{"num_hidden_layers": 12, "hidden_size": 192, "num_attention_heads": 2, "num_key_value_heads": 2, "head_dim": 96, "intermediate_size": 768, "vocab_size": 8192, "hidden_act": "tanh_gelu", "norm": "layernorm", "norm_place": "pre", "norm_eps": 1e-06, "positions": "learned", "qk_norm": false, "attn_scale": 0.102, "bias": "all", "tie_word_embeddings": true, "parallel_block": false, "init": "trunc", "init_std_qkv": 0.0361, "init_std_o": 0.00737, "init_std_up": 0.0361, "init_std_down": 0.00737, "optimizer": "soap_variant", "learning_rate": 0.00493, "lr_mult_qkv": 0.7, "beta1": 0.95, "beta2": 0.99, "lr_head": 0.00671, "warmup_steps": 200, "schedule": "wsd", "decay_fraction": 1.0, "decay_shape": "linear", "final_lr_fraction": 0.0, "batch_tokens": 32768, "max_seq_len": 256, "doc_mask": true, "train_tokens": 147300000, "max_steps": 4496, "dataset": "wikipedia_en"}
Each number is 50 + 10 x the weight over the matrix's rms, rounded and kept within 0 to 99. Layers, rows and columns count from 0.

# down: layer 7 MLP down (transposed), 768x192, rms 0.12, rows 209-225, columns 0-95
# up: layer 7 MLP up, 768x192, rms 0.134, rows 210-225, columns 0-95
down209:37 42 39 49 48 49 48 66 56 61 49 55 63 51 65 59 29 49 60 50 44 55 39 53 25 52 38 39 39 45 32 59 38 52 40 53 40 59 60 55 52 44 52 61 37 52 45 52 50 38 46 49 54 55 58 51 47 53 48 41 46 46 37 57 46 43 50 49 42 56 35 45 50 51 67 67 57 42 51 49 58 49 46 57 67 58 51 39 46 57 38 54 48 55 54 53
up210:52 51 49 62 61 59 74 48 52 62 47 56 39 40 65 55 52 55 42 58 42 46 49 39 40 33 49 60 54 36 57 46 65 51 59 49 33 59 57 34 45 40 37 67 40 27 29 67 50 42 50 41 53 41 49 33 40 50 47 53 42 38 47 64 33 54 38 47 60 44 46 44 50 38 61 62 64 43 60 40 44 45 44 59 33 54 48 59 33 52 53 54 55 35 32 49
down210:36 50 34 44 65 48 52 60 53 51 46 50 53 62 48 62 48 37 47 60 44 46 49 57 44 28 47 33 56 41 64 69 59 56 42 60 63 38 38 48 25 47 44 48 53 44 63 35 43 43 45 50 41 40 45 31 49 47 68 47 57 61 41 57 61 63 51 50 43 51 34 54 59 59 51 45 49 49 61 38 53 66 25 58 57 40 40 44 41 55 57 52 77 44 76 47
up211:46 39 39 23 74 35 62 53 37 36 51 55 70 25 50 54 41 81 44 34 43 57 56 58 57 42 51 54 62 54 50 51 38 67 63 57 38 52 58 55 43 51 56 44 37 49 66 48 30 68 45 39 37 45 68 67 74 59 48 41 43 33 50 56 64 35 56 65 44 69 74 48 57 38 24 60 55 35 49 59 70 50 43 58 54 62 57 53 49 41 55 51 46 38 62 72
down211:68 35 40 58 33 44 55 61 55 37 44 46 53 38 49 53 46 56 61 48 39 33 57 34 51 40 52 74 68 48 52 59 49 31 55 67 58 42 48 40 64 60 30 67 36 44 59 67 57 52 52 48 63 51 56 81 74 31 53 37 27 50 52 41 52 20 46 64 45 49 68 71 54 52 37 40 64 52 60 50 50 46 65 50 40 49 61 56 49 49 29 49 63 59 69 38
up212:38 44 50 50 51 29 67 51 59 47 54 51 58 54 43 49 39 48 45 47 36 34 48 39 48 50 45 43 40 47 49 46 49 47 56 53 68 64 70 43 46 49 50 42 51 49 39 31 56 46 47 37 53 40 49 62 59 74 55 39 47 43 78 53 48 70 52 29 60 46 47 36 49 57 54 42 56 56 54 62 40 43 55 39 72 58 45 46 39 47 42 45 48 46 48 43
down212:44 52 49 71 41 66 44 42 53 57 48 47 63 56 50 47 32 49 59 56 55 47 53 49 47 54 42 45 52 49 65 41 56 60 68 45 70 45 45 51 58 56 43 50 51 60 50 47 60 51 64 56 34 46 20 48 41 47 59 49 28 72 68 49 48 48 55 53 51 69 64 48 46 45 63 41 41 34 47 42 45 46 59 45 55 40 44 47 44 51 43 37 45 57 54 63
up213:51 48 67 50 46 50 57 44 44 50 60 35 51 37 47 49 41 53 46 43 40 35 51 61 35 61 49 17 49 37 45 46 63 54 48 59 60 51 56 53 46 47 35 48 37 54 52 60 44 60 55 59 42 63 58 41 46 42 42 48 39 58 53 56 54 43 49 51 64 64 53 63 42 54 46 49 48 47 46 53 48 44 50 64 51 60 64 44 61 47 43 57 57 34 43 54
down213:49 56 44 50 48 51 48 55 43 49 39 64 61 51 40 46 50 48 64 47 47 46 47 48 51 41 54 71 50 37 64 53 49 50 51 50 50 53 55 45 38 34 55 48 57 41 55 56 41 48 51 49 50 43 34 54 52 41 47 49 47 59 43 40 50 54 61 49 49 35 36 44 52 41 60 55 72 62 65 47 50 50 61 40 52 53 38 50 43 33 56 49 48 61 58 56
up214:62 39 84 42 67 56 59 37 54 52 49 49 55 50 40 34 39 81 45 48 51 53 47 64 34 51 42 53 66 37 37 52 57 59 43 38 58 54 57 43 50 42 62 46 75 49 54 53 62 46 43 43 40 51 38 52 37 42 53 38 51 73 33 51 47 57 40 41 58 47 50 38 57 57 50 52 33 55 57 66 40 36 51 49 61 73 38 47 47 74 50 23 59 19 58 63
down214:56 58 86 45 55 32 64 53 45 43 54 50 55 25 53 47 50 50 46 52 61 61 66 36 57 45 61 56 37 32 49 58 49 55 57 65 33 40 62 68 61 54 63 41 54 56 38 43 47 47 45 52 59 53 47 57 33 47 54 66 45 56 33 44 45 43 54 28 58 44 36 43 51 52 73 42 58 50 43 55 59 54 36 51 38 34 56 49 78 29 30 24 40 57 46 57
up215:47 48 66 42 48 65 39 61 58 54 54 37 48 55 49 49 49 39 42 43 45 43 49 34 45 50 41 44 63 47 49 48 66 72 43 50 38 63 56 43 58 47 46 42 52 60 45 53 42 34 56 41 52 33 43 53 65 29 43 48 59 46 51 34 44 58 42 47 45 55 41 52 40 51 46 25 44 72 39 55 73 49 53 65 36 52 51 26 46 47 65 42 44 46 55 34
down215:48 44 56 34 35 50 60 57 46 66 50 57 48 38 46 43 73 50 45 56 48 49 38 44 47 55 44 38 43 55 51 49 53 44 36 61 53 67 47 53 40 42 47 48 69 52 55 44 57 38 47 52 46 52 60 40 46 59 55 34 34 31 42 66 62 45 45 34 44 58 47 54 63 45 47 56 52 50 41 54 61 31 52 63 56 61 72 44 66 61 49 39 58 62 43 43
up216:54 61 47 41 31 39 56 52 64 59 53 46 69 49 46 30 55 67 61 60 60 42 55 36 57 45 60 52 50 45 51 49 30 59 54 59 56 57 42 49 44 55 55 47 57 57 62 53 52 51 58 56 57 43 55 50 67 49 53 51 53 63 44 42 43 36 60 51 67 49 65 53 49 40 53 54 53 56 46 75 39 37 42 61 64 42 63 48 52 37 50 43 63 42 64 54
down216:41 68 31 44 45 44 48 53 50 53 35 42 60 42 60 45 59 45 56 53 51 45 40 34 66 53 52 60 65 59 49 57 56 55 51 62 63 57 60 62 47 51 40 58 59 26 55 44 37 55 39 55 49 40 38 46 55 56 52 39 44 46 61 75 54 39 41 64 49 69 45 45 58 38 50 59 61 50 50 45 42 55 60 46 45 46 51 47 49 32 46 46 43 56 55 50
up217:48 39 42 35 68 38 70 54 45 38 49 51 58 36 61 44 63 52 53 49 34 28 71 57 43 51 47 38 53 44 33 38 55 66 51 40 64 60 57 52 34 38 58 44 36 49 43 67 45 43 47 61 60 55 44 37 55 51 45 58 72 35 49 51 60 47 59 56 35 66 64 37 49 50 38 56 51 36 53 58 50 41 39 66 73 34 65 58 58 45 51 67 51 42 29 65
down217:51 53 59 53 39 57 58 44 68 51 37 52 65 47 48 45 52 62 22 60 47 42 39 57 56 40 53 72 37 39 56 49 46 36 47 51 52 45 56 59 30 41 51 57 28 46 63 56 47 56 48 74 45 41 55 46 48 50 62 54 56 45 69 67 38 40 66 42 55 56 58 51 31 45 55 51 49 41 39 34 39 49 37 69 59 45 64 34 48 53 47 47 64 71 34 63
up218:63 47 61 45 33 51 54 56 57 37 47 37 55 40 51 41 54 49 31 43 55 62 48 43 53 42 37 35 52 45 61 39 44 49 44 64 39 66 44 55 36 63 45 49 61 51 46 62 38 36 62 55 52 57 61 77 55 30 25 35 49 47 41 54 51 46 46 64 69 52 50 47 44 60 58 58 46 50 48 72 50 44 48 57 55 54 50 48 54 35 58 54 51 37 53 42
down218:44 48 60 52 41 66 44 44 41 57 90 56 70 55 35 52 41 61 56 41 51 47 41 43 48 45 46 46 53 41 65 54 47 48 46 65 65 68 53 54 70 49 28 61 44 56 78 53 65 44 35 43 30 65 36 51 47 73 44 34 34 46 56 62 68 43 45 62 42 45 57 49 59 48 61 45 62 55 38 40 63 51 52 40 24 60 45 51 65 39 51 34 57 57 46 58
up219:79 35 64 49 41 35 64 40 63 66 57 52 47 49 59 42 61 46 48 54 61 59 57 41 62 23 51 62 67 46 47 56 47 61 37 42 40 41 61 42 46 43 53 51 40 40 38 48 43 52 59 56 36 49 60 54 47 62 49 50 52 32 59 62 50 61 56 68 59 58 40 49 65 40 70 60 50 45 52 64 50 37 46 36 39 54 50 44 53 44 64 35 48 42 65 49
down219:46 49 37 40 57 59 55 58 24 35 56 54 48 49 47 57 51 31 39 49 38 48 51 33 37 56 52 40 31 44 62 37 55 30 58 55 56 49 40 43 53 38 55 56 43 41 54 30 34 41 49 48 57 47 30 39 58 59 47 35 52 57 45 38 34 48 65 40 69 41 52 26 44 59 51 41 65 69 34 40 43 57 43 54 69 45 40 39 63 27 68 68 53 44 59 46
up220:59 47 53 48 62 55 41 48 50 41 66 54 43 57 52 58 70 56 50 49 41 29 45 59 56 39 63 59 58 44 53 53 49 65 53 30 36 59 45 66 51 58 44 44 41 43 51 38 36 61 41 52 40 42 56 46 45 48 41 53 63 70 49 37 39 63 58 52 58 48 48 63 57 50 54 34 61 48 55 68 56 35 37 55 72 54 47 61 54 51 46 50 55 39 43 32
down220:41 59 75 50 54 32 48 60 45 44 30 37 55 46 62 62 50 63 47 46 50 53 47 43 50 70 49 47 46 55 63 54 45 34 54 62 61 38 45 29 50 55 46 48 54 47 52 53 47 48 66 45 42 49 43 50 45 43 65 42 55 41 71 35 65 71 47 57 46 52 43 47 58 44 66 39 76 41 45 35 51 72 54 38 41 61 38 44 73 50 39 52 47 78 53 53
up221:65 42 61 68 45 42 40 53 55 48 28 57 50 70 53 57 57 38 55 50 52 47 51 59 46 59 48 69 46 62 39 40 57 58 70 54 55 43 66 78 66 53 49 51 53 47 49 61 43 45 42 54 44 50 39 30 55 57 53 62 43 63 62 48 53 49 51 43 54 35 39 53 49 54 43 37 65 41 60 61 63 49 48 44 47 51 58 51 64 44 42 53 51 46 61 51
down221:49 49 47 28 50 44 55 51 49 61 56 32 60 57 31 45 51 46 63 42 50 49 51 50 66 53 66 55 37 51 33 47 51 44 53 51 30 58 63 62 52 70 52 58 44 39 54 45 48 55 38 51 41 55 60 53 50 34 42 41 44 57 47 60 41 51 46 70 33 64 37 71 39 57 54 42 55 42 51 40 47 41 55 50 58 40 43 46 41 61 34 56 40 38 59 50
up222:67 48 52 45 35 55 46 42 48 50 37 45 31 50 73 54 40 42 27 34 59 46 66 48 46 54 47 65 45 42 71 61 58 60 71 47 25 62 65 49 52 72 34 46 27 35 45 56 39 50 52 50 50 41 55 48 39 51 46 60 63 60 48 50 58 50 36 65 62 48 52 34 62 61 42 31 36 42 46 56 49 48 65 48 58 52 59 54 53 62 30 56 50 47 40 44
down222:49 48 55 54 57 63 35 64 50 68 46 37 50 36 58 40 36 60 36 71 48 59 52 76 51 47 57 54 67 48 58 28 49 56 52 58 46 54 47 59 55 60 56 37 47 42 69 48 60 59 26 49 45 69 58 41 48 58 52 36 38 57 48 57 61 35 53 53 45 33 43 43 42 52 66 50 64 48 35 24 58 56 32 46 55 44 51 44 48 63 41 52 58 53 33 58
up223:32 47 57 41 74 35 28 48 65 47 61 48 59 57 75 53 48 45 41 60 43 38 79 57 49 42 56 38 52 42 50 65 45 33 30 53 50 70 20 54 38 46 79 46 44 55 53 51 52 51 59 37 54 62 65 48 56 38 35 46 50 38 36 48 49 42 45 48 69 57 49 52 47 44 59 49 48 44 48 64 39 49 43 72 45 67 54 45 43 47 58 62 39 39 47 69
down223:36 49 47 50 47 41 64 64 43 41 50 45 30 49 59 33 60 60 48 55 65 51 63 49 38 43 40 59 53 42 57 39 54 62 39 53 57 37 41 47 66 75 49 47 67 62 38 17 55 57 36 61 29 63 52 35 48 50 46 66 58 51 41 50 59 59 47 61 55 39 36 44 42 50 43 43 55 45 60 56 57 61 53 37 67 46 45 44 46 60 53 37 48 47 50 31
up224:80 46 46 53 56 43 53 60 66 56 50 50 49 54 58 51 44 27 36 69 45 52 60 66 50 59 42 69 50 56 55 35 53 73 35 41 45 49 50 48 51 28 52 45 50 54 33 47 44 59 50 30 60 50 20 22 40 61 50 67 56 56 73 55 54 57 65 69 62 41 39 36 49 69 48 47 56 53 46 47 44 51 61 68 47 56 44 42 45 44 44 38 52 41 58 59
down224:49 48 64 59 49 45 35 54 52 57 55 64 37 47 59 42 28 35 42 57 29 68 41 64 52 28 47 46 41 52 57 52 58 55 52 40 58 43 46 53 47 39 59 36 67 42 51 73 37 62 59 52 68 56 46 74 39 39 22 48 53 48 51 59 67 37 74 41 65 32 70 74 35 54 47 42 50 35 68 45 47 54 56 48 47 51 59 55 23 61 49 51 34 29 58 34
up225:51 52 32 33 76 52 75 48 51 71 37 61 38 46 32 51 46 47 44 69 65 53 66 56 46 64 40 59 70 41 71 48 41 58 67 61 55 47 34 59 47 72 51 53 38 49 34 58 41 45 43 39 57 59 71 48 45 65 62 40 66 35 51 50 41 55 56 52 60 57 62 47 57 45 55 55 55 41 63 53 54 39 70 68 48 50 61 53 38 58 42 52 53 51 44 51
down225:61 55 36 41 60 43 54 43 55 67 51 52 42 58 34 51 54 60 66 82 58 73 44 64 16 62 42 55 45 36 51 60 33 49 47 49 49 45 52 44 65 40 52 35 41 49 48 45 63 60 44 49 51 35 45 28 40 64 52 50 65 64 64 73 55 74 59 52 49 49 46 44 53 62 70 48 39 61 60 31 44 35 62 42 43 44 55 54 71 48 30 55 63 31 49 66